{
  "norm": "rmsnorm",
  "norm_place": "pre",
  "init_std_qkv": 0.0356,
  "optimizer": "muon_variant",
  "decay_fraction": 0.751
}
Each number is 128 + 24 x the weight over its row's rms, rounded and kept within 0 to 255. Layers, rows and columns count from 0. Numbers have three digits each. The size before them is the row's rms in percent of the matrix's.

# layer 11 attention value, 192x256, rms 0.0828, rows 93-135, columns 128-191
103:152085158167139129144204119120129124126181167115130171130124134113102137127120099118139142121174115159111100139131175123128104147140149132150162109137120097172134107092139168150097116124144089
102:114141088118070124127141176124144083123100130089105138136136125115071164135109159140110148121165115147131181121118125133136150130071149134112100154139136153122119146139152132145141116161116118
105:121154184112168111092139084090136131141155143119107100112130131142171106079116118129128127122141120164102141099174099115127109108107123115139156142109124122119142164104108069154116159074154119
103:162126116101140110115129164113151147111079146135089155156123183137150073113115100117145116160133099095103164169127110138110144152131080111163140142127134127150088096108127147121112153136145139
096:149114131110092095158175173091168105128111129130158116089100117175124131124113129112084138141135110133124106137121130105136140131115135185092096126109118084130135107150154132141113150117140091
107:103107163134111161060107126090156114145131119159148090155161119111150162175099126103132128155126136141105120139135117145123130153110166157131108097122152104119116167142144114106125154183123144
099:125118146147153126099069070114137104120110131118146175146152104137122112127149132122133128120097105128181133161111135083136067104115095114117192130177106137062125084126128097141132126113095141
104:105140107156111187124127144176161153141087125133128137113170164122129158099097058143071149090139098144101099093125142110125131100109125084105109166120148108159116171148114091161115130096109134
096:137124186107109107128142126136142120146109107085112118109106149172134099138124155119124096133109130182115119093113104175108132140161118148111084150137119082134129083121106118104112127151133098
100:161121140089126120122136083101131128138146120160187141127095100126093190101143165168126132150145128130128105188129146154081136132114151129068087145154119127104136141072146105142161111187119104
106:094102116117072114115129096125150129115097160128143123123119096145162141071137154148140132140093100137129105101112143151143114124123118146115129122130082114088107147096123121162155107088152084
097:162148166122149102098109122142122141128111100148116147159129110131111169137099095116122104113109117135129139153102091103123117110106128122152143105121191098119161112162097098128118153091130141
104:169144102144129124118173146141144165128139133161106138130085148130113181143124146093102115091155122130154114119109099122096138121125125143128115082171128113107155110126108103139128146135101148
108:130152125132079096167103124096126133129164129192150158093086110105113131143105158098121121131124118141127136134121124138122138110157135116101115119138124153113165160129155129087137140138134119
103:115084085102122085148106124063116122163168119134136141144123139151096137122143133131122139099104144145140152133132205127173142148160131137146163142142129136143101101112084117143160125110134127
096:113147145123168114134176133109163105122102119084143151150135205117164150131120144161123127126102105132128136122105139125134126112150156147117104079113077107151189124117141121126056101156053085
100:149138127122128085163117129099127143136137148136125144120177133133125134088098141105163152129154137136134125106179113139158127156165128172166096167155143152137126113145158093154134105114104134
095:049124072123119106154140097141127114171127121155149128110118060140142146114140153141121189129123094095139134119142135127150142129148117145154103118167139166139153098101153125123102120139169064
100:142103164182153079124127154123157092158105099099088112155149091107142164127079161110135142116105155102120136151102142136189109102143134118152157127121082114129132116113101184150159132126108122
102:153093113122152165111113163139170078097142155095090114153142095143128133129136150130112123172111097165122129132101140127131127104098112124142121130132154152157158092123139140117143109160140115
105:132085129142083117079135153147178156072075170129119143094124151137123106147149131134137116103142129141116153128093148128108141138160165128135086084103115089122113113154122097071139112171115081
096:151111168178141143129118122142122129135132145136131144144113058109115138137166115095151133144153135114131103095120140106110126116143152131198136122132134133124149133136163124120109118134111135
099:122138110120123082111134146113161097168141097119116131111122159160123144112113172148178138099123131106140131154094118150138120159117106143134111133163143105140125112118125084109171160130112132
113:141139132156119140119112100126147127177111162137107112096104119111228182106156070144069114110123112089115201122130136158127106107165132122126140123150138128104116153101105099160120096133140126
105:145119120098118164177156126074166098130142131098137146123088111160157138134151139130081102132102105135132099137120131163151148103098183120118182071179146155109158149149133122116140143105124128
104:061104117137087118137107097156109136161153132093132122147145106135076124082144114112085192137075144146143108160109176091135084152130127132105156091170144128163101145133110145112082129140148152
101:109112125142091117103144123145127147092113131171092132135119132147164148125152163123115164152066120102108147137144155105114119153097127106131145134120108117075178151103143117132140149113097140
098:095090101104112095105142118131141114098128121121118121080116148125164106140119128078109131109147133141089127121131133137160140101142141132135135098126124121150119091137142119127094112098158130
107:126115110091063131125140171108170119121080116134164160171099109148131140131111096151162124141126149099099134117096117099118165127152138139108138148124109106117137116055134175142124077152131117
104:137143090121125124101092126138107133146114103160090136146114131165147161123148114107091131144161138127076113120113131135155123116123114091158108189086056140086139141119159055139118137096158171
108:181143178158116142168119114138157121111157143120137130141075142092127165130123112162152137155143127167117108105118167143145146116134099152120150145115170115112106118163122159116132146098166107
098:110135114143149127092097126138104102127100093115140137149127124119146132132156193167152109105082143158138142100128158105121155100154148093097121134082137140164119141135100089139131081145161153
096:147154141165170125145139162149130143121142192132109150125163164092120157114118134111120059152152179096138110147106127139107157108145121076112108165125164121103142175131136130149105112131107143
101:104155130135085122112120081126096110175106114143148116124135105111150118132090169089176122159155168154113122103124151154112122150120121132115144132144146190132105103171135155133109173141121089
104:125136136107114132121142162124160128068095144076127138131110127097147127097148121145145118131103156121139103098097121143076115139097102138150077119107109143125103185137103137139175135163147118
097:149113115095154129131127128146100142097167126122154118099131183117169107145149116162141126145153101167130144128115100153107135129134124058088124056188136135135131086135132135122145157131084138
094:156132171157146097132169131136178099107126143079120134125137119115132094125133118120114100114130094120087131116125097121131115093145124162148098134121095138109139126125163120128134126144142136
087:118132159098146119109139161140146099119105113123109116149193113106133172112114145103130147133126110129132098152124147107100127137129162131145114132101095141146123064115143137153134146092135131
086:146143109148095087100157163093128121118109123150156139098156168123145123134132133135105134140145105145125118133114116150108093125146129175154129090140098112143160113119124133072100122095124091
091:104131054113130144148103147159086103117134134154106167108121133143174106137159097090150105119101150169167103124183111114153145102100144093141133155184161137118120118120116135126154102145134128
089:117091106111094126118148142140134077129157084076100138116160118147092120105148129139139162169128160169136101143102141112143107102087164126120119111117127129157135131112121124158142110160078110
084:119136151153062130105089119136103162131165151166153120137150126100141152117127102123121160092126129154131109136132096120157128118120112105149148134171139114155148136084120108105145150118116088
091:160140123117153103118133110134087120130097117141163144160120127157167147138119134125134117168109146144116121122099102075138146133150134091138178124122115130111153103121150150128131077108157153
# layer 11 attention output (transposed), 192x256, rms 0.106, rows 93-135, columns 128-191
105:122098118095140115112095139176163135149089125105141144106155147160119144120099119114131142147117112089125137098163110120181189114109124153113148129131129145122131134105142140104137145091107185
096:120181150148080132130114140109122154163143171125114156183134111143159146122126124135119117117087120144150163127132127076142136135131122135123131113138142160115125091113090138127129152163107176
101:156106083135140133126121115148110134121064120129089143139124077129157145180142137120128102120125143091164133123086100130152143118166140135082124125085080149143123151141188136171107141123128118
099:157120136106100104094127168092083155111177112166120130123098092130131111121134130162118108127150140118139084129143135081100095114104110154118129085125086118085182134106125094145116127131135117
099:118148152080102138143127117112138157141100104144144118123127143114094130157156102169148131065125143151105147113152127124092141121104167128152153148153195122135157090084155134151107145127128126
109:155190109144146105176129114141096102105142122113137131109130070128160095157133140137074131148102136104166106153104124144140115099128139121079107142129126139153156097117122133135081117151104147
099:174098139125142156140134090153142145123117131144136077088154184081163106093086148089075120114161144120113156114114123174128102143079112152088144142133130129166129149153143162115133125140083134
097:093176140130140099117120141111160125111082142128107118117139131066113161125131103166093109116104107127125114156117125097170144149119089129103095112144107128131133087112090166102134108189105087
098:114116139159132132127144126132170085124144130139127131145127177122128137125098140131110127139137135129135130070123152130104151102177122120148148097118152137137127135106166150121111150137100116
100:147150130097126117113143126092131119094106140136155122113143129126126096146138125132145172126134103151144104081143161105141167131147094124178119115098109146099133141144134149125133115148167139
102:113110111127113156097098111072106142167128142121091066088148168094084139158106122126119138085153114145156141081118134147148168111122111164109133164073135143145153095130067132125087125137145191
096:106159122111122180130147106144117082149098112132161183185124119082145120128132145133126152188121128093124126119109122168127173117096110146098115124164122137181163169111153136112143119149128092
104:112087148105099137103184167141106121104098150125188148095147147123110105146126161120136133129136123160144135128122130144153174119109156129127088130146139096170122157112177118104109134106166120
105:163143145141125140105139157111104086117165129114134110131162141151167114154155106143158164130089136132103150132112121123139104129094158046126184147111129156171113117086080129165105104133101141
100:134126089121128105138127134106095179120164119155118120089144105139148156120124084106099122126167169120146147108100065151115082088137123145146115122094093141119118136123150133130105106146150139
092:118148131135104155099084097087115165137173109148149111111098135110131108095142118127080112149152118081152083099121138140126148141128074124122106093140150141103080150144144159106128125133146124
099:124117114108125150122144121184126109130105130125132162109115097075120109152072087119111158113116108114164142131116112107100131113110141134147120105103147125155075132142115183156109131125163159
095:138172137155107055105150104101127119103138123098101141130153133134110118145105119112123112141152142150111134124143136102103111078150129108150124157158183090131128119167150123121120097074125117
099:106083108136126143116106129156137128119098103151121148136095108121128123085154110147128118119106146128145117100147119180129099142100173154122146108146132079111116090127134105134129137116176169
105:131156147120127135160118118117127152113112155139132155147117152127146170099158141147139163153154165124145100120108118119146113139074104102139119150109122171135099172099126132155143133099121139
101:087134130131158125151162173138133160114136107116128119136108146135119146104120165165139140142150126090079116119187141146127141096095075141130135156146138127141137106111091143133117178107123124
097:155161123084102098129142151158124139142091130084137132136141172107085135156155168105130148137137129171104094178143138120113146132106131151171112130161153092127080080124106136151139153146091171
103:101107135125166143132144165134082135150114169136133145126095094150107121130103114125101117127092164154121085080139116166124179110131164143119079077084157125115123142122158138091128138119168173
108:103122124139138137098131101121120138082136124110107074132129153132115120120147155152166131142113113164142095172101084159132127116200088145140155108073117076173142090145112143112139114149131117
106:146124149150131101132137123144145137134131147099168137110180117139086141091152085100157141109071136139138133112132089132151119133164088082116132132123131130172148136130136135140106142124147144
101:172152150146143113110151098109118119139113141124106111091158104133157106165136119150089088137175081134165148158146142103130120131156125116136107150099133133083121103141137111136116151105106120
101:125158123158152136087093118105112088114093117123171082106080111118122151132124118205123127138125149116126127146103146172138103118124104112121149116117165102152120162130129105155130118128111140
098:100167160104121125136103168160101154132102117130091093154170141105129147116138137127090132102122107099134121095212131175122146077148098140136144122131111094113128170150125169136133116127117104
111:130165136151140113170144122121165109099158122162104134118119180128097117070128086140150101102151117144139088080136127119109168131086125169132158098131113131081112143124132087112136119145126139
099:114129184132123158130151133079104139114118112122130097149126112125148147103161112177134148114118143104153150129115135115175144116118147157091173131115129102144151124137107146137133129170106170
107:125118129096132122096110151150119151141152108131130104130146106091151148146139134087182202116128125127136173183135124143134142101098131062135096128123102127133115132133118128099121101145115165
097:116129135154103092145128103120086129127139119101108092115136124113118140104146080095113100166080117127164130119175162120089101157072127133108119154144128142163107073135152099136163143121137139
098:150093170122138097095124137154133098102108138144139177130084191145116082119171131107156169131091109135128146122106081152119129161074175125156116098129097174174137161136105097159111111133125141
100:078151131123187111161128156127075112121107140080089104149129131159108121180162101162142153077160145105119150129112146126133129125159135112120094117136150108133148123100150139120145118121111136
107:151169168111132079139097117110088181177106159092132106134152139156149159112125155121164120089111096119129105143099137148103124125097137110119117142091110120162156071133108134103120144145157119
085:147126093143113158115117163107159182178116110168103158149165079079138095141128134100082125112169136169139145140151131128120137112112150180163149171099143113125117108105071117152105131179128143
093:157168139129126142144097143120108092125150200144155141154118159151115126133053154139098102157093148101132141129128097111126123183125129118172126124166107137112100122119114144107144129128125128
085:125101130121125097126179123130127093126110142129143140160108196113117156133163121122164148139135123143140140116183132125126130134136119158086128147139120121159127152119113129125158129157177112
089:152115122144144112132120121128080102129133131120148137120078076116140144116125105116137121132118092113125143118102104077138094117091131145111099138159147164112101160127157094165123115136151196
086:110124093146134138136144132098178142117119142128107120111131102124168125073123191173125141127156159114143100144082127168098147128144129131142101094118118112103170116115155160104134132123096122
091:109125133109106142144097170134135165122135160107124153131113103136133123093139133143159133164088132095121157123132145112073133096180115142131132114115138145157158123139143113115147187140149080
087:157106166121153163105135114123143112155100128148138162133141131152108098128158168116156112183080122148138151098148174123092105104125101149109148149113100132108112128133059134110125094148151154
090:079094127107136123160125153157128113136112154123098155118122079136135101142152116122160125097162132125183156143084143123121106137090148132114129153153143123134141143114092111109135181146097147
# layer 11 attention query, 192x256, rms 0.0735, rows 128-191, columns 128-191
084:106127159136129163180177142150098126139167113135144127174098142132149145158089145154127138096109122130086143117164127096137128188128169144144087133126152146140163174120098113092149123139198127
080:163154138180122147111091133115135158096135131151150107153158128138099113088113177150117118137118107163151130117106143153148088127137186144073162139101118123134137113123117153130126152126139124
092:167136155174111058131080157097102132113103118124109114127123166122143136095094154122133128110120096158130141121122140141130120140140143122100131103098137115124125145120112110112102151151099115
079:114113126123145117123111100099109168166125101109136163120152109124092108095121145129095144108130122130164131132110132158147102138119124142108136112099118109150136112117114106127099127096055128
100:136104134131133144151179118122129114106150186150154144123121116142158139162158105122115140144117116123076149121131138108151159122103116123142159136187155131124142128150114154116135150111167116
095:142115127168120100125130145119093110159112084069178135137146173092122134097122148125148101112147120149152156094108154153114128139125144164104116123150118118076093124142106135121114142150128133
103:157167110155086075095123126113116133103120109096117095152142145124133102085120140122178142112133147152121139129127115149118138124137134148105173156126109149114104131131112117136111119157084090
072:127133145125132144155098089102115122106114097107123186140103110140138115121103108149136144196139135115125083132148089092146114083129170121105117126172103142146112092095150098134128075114116098
084:124093115107138138154160128147137143109116123155130137151167171133122176154166131163124145149175084102141119118153123119159122122107101112105123148168103127124122121133160156158135152087171074
101:146089148103164194136149095132118114158125147123134157136152127122135142150128135145092102134118098100084125115135134106100134128122157114148070121124163102157154130159136154127149140111169194
101:140114102154125158100132129132110154171093174135110172124077144128156091112105163126081118125135140166150077153140151166130105110109167120108120142111137108141133146149150140104136152099175071
102:103099126144142137134156143166122150118165113132080110113159132116134124133118113154138141164129130135146123080150104110144110077121150133137119091098113141149144136133129135155128137101121130
106:106107144125094139074129168123106102126131127141120138135146099138150102128138153115087107145067148123149138136107137149121090095130121119130114108108094132126145135139147160094127127106152176
109:123151124156136118119114100146058131116101095086101121133089150098145151072131125120123123132115173138114147104128109086158136113091132123119120137137084153184155130097139090095107146108119122
101:131155111141085127136149117090140144143158158166122128118106140137172112126144134157122125152171128117147158176147097093115124166149150127117155127106108157156099114176103142139154097149084118
103:096132149100153094136121173129115098148153133096135158138149150156134150123135166087072084125113136165122135134118129183122125122147148122112109160123167124101128083132125138117115105159181113
088:117173159152161143132106143135138141091144109069095088176120161115155139063146118112116145152102149132152108125095107113087135121159124130096123105147159123122174110123132141132096121142103106
106:147128126104146138111137142071090153131131130122092171088116166116123144144122126124143112113105122142121125135109161150143150099135126118117145120098138096132114139128156161180123171143126136
108:120153166077161109136095110108092163137127151162100114159134139143110115154124102080126153104107164141122150120096118089139180077137148167129147116105093148160117141123130124150132104126136121
104:120092109128104177127147116137127166133132131159122138164127143158117125158158137157108149138153130096107129151101119153119140135122103147125112145144137155142112105100129129115111105108123098
109:133166081127135108131131161097117143101161181137103106147111110168120124096184147110139123169122181114094125119097136151084128123141122092157090112103112140136111125143124097123136120109132149
095:122085109112119123164092126128117158130163149134107164118126182144116127094158147127099105132107105190099103115115140092113122157160091149107104145105115133137100119119150142147138174123179107
101:120064156150088130152133147155131107186120126117139096165132092138115149138083107080119118102136134103133117112133147130126105188149144126135106137104122078130158111153089132128068142094172118
101:110102103088131141099177170124152148149121110121126137132163155158119148144144136165155127100159091088121130166147102171129117137148159109117125123117154129129129163161069111155145107117103078
094:103132182134116062123077115106131155101145191087105061116110146170120148154132146118137157164133123119158133114072123128127113127112132101116152116122142086129154163121170132098194160142093162
106:124127143116094162100138113147121135113113134149111137089110139118139135105126134099151118166113140125151147119138077138120106115155142185063120165129111176132117111157161157076125099145121144
100:140073125107069093156157192182146073127109136105113103121152096144105147131128144123157140133123102078134117159155128146122130056125092129101095093133144120113172127127074105125126126134139111
095:122138136129117142132104133123147141131161099098144121117176083148127171107139119155143134107151108123128188130161176129097109125159127115113120152091156117116162087130118100123124129132097062
101:144148133161139127136114140155138147145132131162146145114158157146149126123114110147115116120071130156133110101142080138124121130130073120065115113151140189086134162085130151118183119112108124
097:150112102125119113138109097108102189098106151140111167158127104138110159120140129175108131154140140124073115103150135138104122141143124142124091079111138134114136144099142144122099134129099127
104:147131129115143088154132109158117119171098123100100108097153102121101105136102083128080129125133151148149119167136131090141129109130135128160147176119152123169162143167141131115103154126121127
104:129136167110109149142119143109149145120148105084118123102106126160160128100127095142130032107100175144135115172130159100132089172195128119125131127130156145136109155129133117168083112140142101
101:149145131087148111145161193150144139124128133131126118095116123144131145110110140104151129143092148137091167161132179070184106072154118146119145125139134094119142133102123163085152126087113151
106:091099093147094158124134083113084170134150124110135123113134106139143129170119107132144138163127139153128146114177175111128134124153095142117139089098162130134118136176128111151128151145124124
105:156090206120118127132119150162125119090161150114121076165150155136104125136132118167134139152152077137096131129128159146149155157108115106134140138174152114150103157153117141152126138158117101
091:150114122135149133139151083094161133134101153109078113121147141094137120108156146159112141133146125127129117146110136108102092127134099166166109175148143103130174090141142114106092126126134128
097:143120076146127121084145154139140118092120127162128093121106142117136168151168095072113137101131158160146115169092163151146100119101083149078118122104151128173142175129146116144125127097138129
099:104130182108133128132117097108153137137115079115115140050153128176152097143157119116090115164095144079141152130114098137173119168106152081128113138119138120092073129141163114161081105145134115
100:155123111152121106144175146153121121153084165140178127104112111102130140105136146134172084150157113102106121093120116144142105132185133152130147165135121118135130165112103171128113113167153145
099:133105167114085102137127162123166156134158114102118128149143115090106129130158163122127116109145160142132118143160138144115171111110113143132129111133148116143127149189113135123107120125107130
096:156145113117136103098136123153167134143146134152174132164078180116114138102139176109135100172108163125146110134151136163155148123122128133132117123100136136154109117183105173133099105120136130
103:128151145158140159092159100168108111129120110131133129115140125149116114106154135121129132183108158103094115114137176164113158138113173111093086140149129102169120137149110136147109124109148103
102:172095116114144089115163135128131119159107166084126129153146136139135119125148139090154145118122161134138152100175102141149091141109133127125131107162160115115104107156074159092145145131146115
090:144142174125150115147135143127118153143109095088121121146113174120090144144118108119085124117136120167119149138100161132110127139120144106126157099135122147152129146150119173137139134174093106
100:160148140127194123110141137123104142103114113151149093135156098138094125134134113156130124164100158117145114131124160144128132117102116149137134137137131084131127172128169166128141136082149084
105:120139098101151159086139142113143120104138087127119090118147128100145119081144113074176141134132111107119139146106129185149118148118112155123116142155109105141095148114189129126122126123090101
092:145169203099112118181154099144123095086113107166134098122084151155097104134132131154131093130166139128115097087113109149182129136087154100140119124148135092143100139101125128122134117133074114
090:142115134119100121128129110135145118105133133159115158168150139140143158077130135102143155109129140121120190144115094156131120129081129122105113076123107157115124142080121124130122136160156164
105:110093155155118162125093123119140139136104106109122162149118105104103125128162115109111151126111142162134133092149099092083094106133153127124142180149111064118143121158156133117130143149132126
098:138111132111124092139147127099140150126156207124115141126103159148156178146130138084089130110137109117108104125126118142150119142142081075105138134128124129112126150116155150133134151136156116
100:125135152173146130089159123095087073092157150108109183120164112126087140140133117126099119117110136135128118109109087088166147150125103116131165135170123127149073158101160127141155148127145141
098:118157120115153132089102122158133122095142127177116073126174156142111133154140121114133108115101143166143113134181138119129127142168159105148096140128144143095147138164143150142164163125113157
095:162156155104105133114147112164142171132147158139098119121121124127141092076146095149153114174118135119121149107128120108138106134139118123128098073126139157074100142137068160152136154143129118
096:118144147061122122170171074132146112119126148138111096100113137136146149115167126122109076138153105087088126102155117114124144121113142127130141145097155141131105138148121154109169130108139131
104:134145109116146138113113178133054099129094104136128118129146106144125096137136109149152088140142190153127130124133098144126126146138112104113118105098097142122180083144129147125082106108159117
098:144100145124159102114127150114146128136169139159117107119140155156125078069100118159145142087103095146111128145089156102192136135170180150113094083094144107108141106135151114090148095086082129
097:119117106150175134139122126154124116073122139143115132126113105163165128092095142136091148124136192142095143084162095123119144118144121117121141099130161110102065117107149135141136143136145180
101:116094113126131118145146106134122141156095155079155138127121142115126099138142120137127123133111147077115150120123095106120120135116168138145118120138135087123160167132139127073183136119144142
098:164116134135144138122080104169130156126120161161106157126138087133093114173053136144153133121136129148112166081112128138162103114132143090116158152125130111142146184136143124112129113134112112
096:087111107098190119131139141142120128119122117142147137080165155108116100138153139089149150125085132149156124154079139101104147144099144115108131166101090157138118076140174149125095091120163123
102:117101190111062163097115128144120160104155126143084122099117129123139126169121166105137137092141148141118154174139111084160154124137106112104167132153113155092124191147143130077119131111109117
102:135133099132168100128111091150089147156118145102106146155084141100171147153172145165116117117130163116108142145123088132114121100129087079138109088105100126114114132153142134112126150103180135
094:115113172111142106126133131168147142145140097112142075134150099154177145141116121137062125124166142117107143126114084109080114133182116147150138169166087169115146184086122122121160115109093146
098:093078131150127101103102114160124123176126090133094106099112154115143183093152117118149125108083101136120182130150146133131173130124106135108114129132177157115182126137126143158099148119170114
# layer 11 attention key, 192x256, rms 0.0744, rows 128-191, columns 128-191
086:102081122121126134126140126117155129178103101152139132087150129147183087126141092090153173154131150092091103136148136127130114106151105151140120146158156122156094086143168139144117092156133087
071:122132127119145111152126082094144131154154138119106155137142124129105139150157141134098127149105160122144190128115134100163089151091122154123111104117122169153082101161154115142116168118092148
075:152136116145140132082121123151168114107113134147101099108129088092130142144063100100103167103132153171114131127131089097082155108116144127142140119135135125154134148131079154141114121148124153
083:170154119120155091098078158140124135135124137146125125126105096097131166098112125129169133101133084152165098125144135132090159095107141127118131152111131101123143145155100096108128115122102168
077:094126110113131179087147111148104105119122120114145124134200137109122097168156161125127166158125128132116131119117135133147136168121095136121106134135108178094136144108146130152138134100139066
083:118120132123116146115130179133097142130163113167128121126126083104129179118135099094136106130125087152127163115118179174122142093109157126130120136101177134149152140150050116123134164140099144
087:138172125151125126151092143098097125127173118133115105143120087100139167108124098068108081106127090152144137104140135164128106075116147130125079130079198098125135121163072105138134166164113188
081:144135152143154109115115127130146137131134149127097124140147145129153092126131106163177105115076095112111138151137137149123082105121129095129124091152128152179148113122124164137154128151178142
097:138105146131152105113172098156142128127109172101119105121125156127160090152167117183137146107143095107125148155140139136168073165132110107136133116147086122145130095107159118136147131142131126
094:140105141116188180093104120147134155151125143105120153105084154154133129062098129160149139116103101091088143156134135114129130140150141134119143156141111163196114120126141157110117111149145176
103:154154136125130136109103158129104146144078128141132116127133144137104164142142148131144193138138151118117126137183128126127150213093133116137111176113139098125140132101110147126053136152153149
104:148138141103167096125120137143093145136109113106129141084149098145120134163145100138083152136132144130114148111102121106143086139099116056096129133101077159142078112156137164108130088127140147
106:117125094113127139110109105154166125158114131167159140129133146115055122101149141158139133131132153173148105126149131098136099115126120132085132126086187089110134105159122144101076123109126127
098:124121125117169107107074121137133089143181141147098139147130102094105111135143152132126089171091143102160080125105132126129114146131154146116124097130132130115128147118115152135150108111112164
102:135112135142111130122156118140147105156153094118111115147131135091133154165085144139130134138119154097115141106144118139131154086129150159106120140100118113131124142114117144137132112157129181
100:149109111143161143124115081120120168175078132165120109122147160133096083104163113127097117170147114127140146140132175101143129178147165133155109165135135119155123122105150101145136148163132137
096:147155158135128135143102113105145116082132114135119159111180120122092123174188148151138158121098107125116102133148098109130145118150120166133119131148151126086150167140136137118130127140096105
100:146118097133107143104108106130107081114142100136142159112122123134149155064121166102126120109113146110160157167143125130121166123122093139115115124090083103090121166116166134160080163153155124
106:091145134128135117113129132139114142151130141176098189112141135132104096168112116147106153156144198087115118121081129116084155086148151124127103109139116127110121150156123125161145111108107109
108:066172117153133187126103131117138128170103167116167129137093152117141137143169172110119141127126101157130100130115139147099149127128148129138106130092129109095091135150141117156122095106114146
098:138144131124157103073125146129145083124101149120113171174143117086110118126109123131141131148098157107117117149113105107121116158130139117126136125124092120111085122152112139129117121135163113
096:147136112183120113115114110107153119139160143138145148129129114138106132151155094144150109124139119137114163149136138149112116122137165120107108162109134140091122163130131132151123125125168069
099:121127124122119135140131074134135119171088138129115160124166153138100084087121099136092107140124097114113130139108150155157094122100144132151145114145115122172173115129121123120134126130152111
097:136105108095106163136147122091099109150133140141127164113140126118175115123160092134126126130117150157080159085138129111153110103097100148117108140109162140151128116121131092148122088165149175
103:142143072111129087099110163098120134081126139126113110081067138126157129136078135129106114104113088142149097123129158095079117192133133122125116151138151109098088131132138121128140121108081139
101:102112136166147142101142139079091093140138090108140066119164154132078136132142116162130129142121126150146109141111116118168145148136149108104129153126145112122145110107115113185155141107102144
096:138148119088118143130165185101168113093110117105119118082110137133127110125159120094144125152097133165149092105124122126102135118140115142142142094157128145151161132087145145124108139164147079
099:130101115122184147132148141097155183103096104137135140138156138143148110117126149129114135141097148169152142116135123153127094152088122163130141111137158112134077175138180147174132106111170107
101:154112132139129098120120114131157121118164142087101121129094120129147170162123119073099120150143142109104116102108107115102089163068154132143129148103142117138100146115137132146180130131119104
090:146131101121119108123146108114079113172117166155141102138124135134129134108126083150158164114109102109130156120150115127119124111133121131172094133136106141100127117131144077110143144138165150
107:177123066123147074181130151157190116123094127132141184141138159146158124110149104136149121148162136083182114097114111103132131121117068111106133141131132113131098159137126118116136122113159119
094:114108160123125142101122183112071117163117134122123180160137132173148105129104176139099083121135136115144137133146122148130124146121137143093130119094129127125170128134106140077115137153138101
097:146162132114155110167100113121111126141117107081137122118104127131112141155141105084159152088106158117112139144146163101128134167130084126141127152131059100160052155097146140103113121162091106
101:137123162116143166125084100119120124130104184126146102143130157173117127148099206136147116131138140109139146132118135136145146135099127100134152178127151116116137066152126152156082137135129182
105:098104142071104130101166137151132116071096116120141134133099133116149122138134076141134142114126107130142142112097148102156141170172140140106186146112120110120112122102109136155152153148139136
097:162160114142141145110135099103136096140114104107118138138172178137149095129126131158162133131157113107079137127171139121160111093127151134096096123150138122120129100076140133116132141137139106
096:133135106180147169153155136133130140142132174115160118110132154129153135129119127150136120128146129157134155094102105089101104139152122093111141120145078123121118134082101098093156178170139110
100:088141110116169124094129149148109138101106089110155146075095162132129138180136116130138135105145142143130107159100131131147125125124134096130148143131113134153114130116176136155083073143101067
095:127129154150136107155158136120119134184138109132135119116119102154096132091089150153152125141153134112135140084166105130128139120152103120156105124152131135149119126118134169115088119119136148
091:167153097134095116115097144202137175143085100123161125120120110142115104079142153130137119145120106133152135123150138127142135119120119118099169151091106214132137063137123145133158165144098098
099:106127132134141102085111199139134094172121135099112161120129138130091121116134144106154120194151139127111125170084149147134110128104146109095141134113150118135103114109104120113133147103110102
099:091136147114123112108125142119167087080123105120122158090111087155167110142143120104106109137149109121125100151159111110118132117110119122088144071115124154123123091133147104126112078095149120
101:118126134105111102103142134126104159099133145158127128105142135139184168132187158135169111166107108149168124108136144139110133126106117120128136162132108168149118125167123149106125135139161150
101:169153118130118122157184127124143158103097135162112114111114125090142131107149131139143112121074130159146163137111106130099117124143074160093131102127162155110138103142092110131109107119114130
095:073126144126116116139109112087119127139166117130139127164134125082090147141114124119126112108122145123140148159138125107081123131121141094092131146137136112102103140147164122140158172144152156
100:162095145165088125149105162105196124079193132092127135164124153124156123154115104117106140141143141146115136170109139155148140127177171118134159121078151121153113176125128070130131110088127174
102:135134149118079131135116157118134102100146124121158121137125096107142191129089118186111137125136142162108068145142129146091133134138146091138119162129108116132119141150118126163185148101102138
102:114121134165115138144090086123167089155115127114131104114107138184134114144108147139149092120118113121142118153140148122082132127123151174112084123133131159180128132155131115087085161161148121
103:142124141141135100147116109185173095143108135149123154130164126142090099086111095095141145144147135127142115107137169142104125107142172136132110140154121111134116142154166142095173095110136131
092:118150115088169145084148141151136074140137148086133120121119106105132077123180128143111101149150200098171145099069160122135107138127101116116121144137118073108120150156161131096125107138124078
093:164124156132095138137139124105171127126129100152107135116129165121133104122155111124146165104140137120154141108118125136126114122127123127160152173141093112137164140167126135136133150174103125
097:162121100117117100121126103119124146131156101134106148148110138111092118118162118147149093097133151136133134119149127091144094095119158154149180158168150135116102141107082140096099142121097120
099:086128181147138119111103093119136106167128157115085157117145115162152082057145132110134140091106124135108131103101117104128144111160116156136197121116090148119139105107155163111113097132108170
105:178138140150132129102148159143169130117160166104161127129132103137117123134104148126151124135158175171111124158157128107146119118180109101092137146137129111110107164127101123147141094120141154
105:137164139156085168126114152155122103182122110127118135115137108150146092116101135134148117131159155089113125159131136121150082112129097141128088096084147138108127089113111127099096135144087114
094:147120144088155095128146134141138136120143131105129119100124126072114147078148108107123088162180169106112155153147112118126145134159131158113096110136182133124131114114087105110111149162098153
100:129144108150101092123115129153141124132123154110167111130161090130143118121142114106139105131170125148085118114149084120103152120134120126145124089067163142104093119144114154146167156165159144
101:145101110124167115144141103086118110147174148127111106144128136145140115081144128170140119131074126165126122121103138119128161094109117119119111133155137112124128132115160110121117141129151122
096:141100143109123123118086107173148147127186141120166112132132148114127136135104151101151149107113146095148158132171126139175114145157078091147082137159163116113119119136134133137083131107163131
098:181101140165100116130093119122116126152126108078107133108119139119129110103120141112124123178121156110147125185120115158114146138129115138109130105112152134106151103130132125053118114168183111
100:129161143115121170100159081120151136144107137099089096083095097148103111169149110146148145136144123145113154135089164112147176117107124116166117091144108110165132108059157157122098140171094121
103:150083097124149116100137139158140127125104130099112187109124145147153131113121148152137119115177126124177100120100121125126152123155123101078110126166077088147140123174150144130106130076117150
104:069143124140098141148122143134095118132153153141117183143159085140173121134114115138123107127126151067114135143110134133113098149139131109126089149127133157127092124140125150104136090147135173
095:145116104141097145075094105143132112134128151134093147148134180101111104127169140158127147121121099127129135063138086122152129093102152157103124132110173130138096113106114116111138118133126137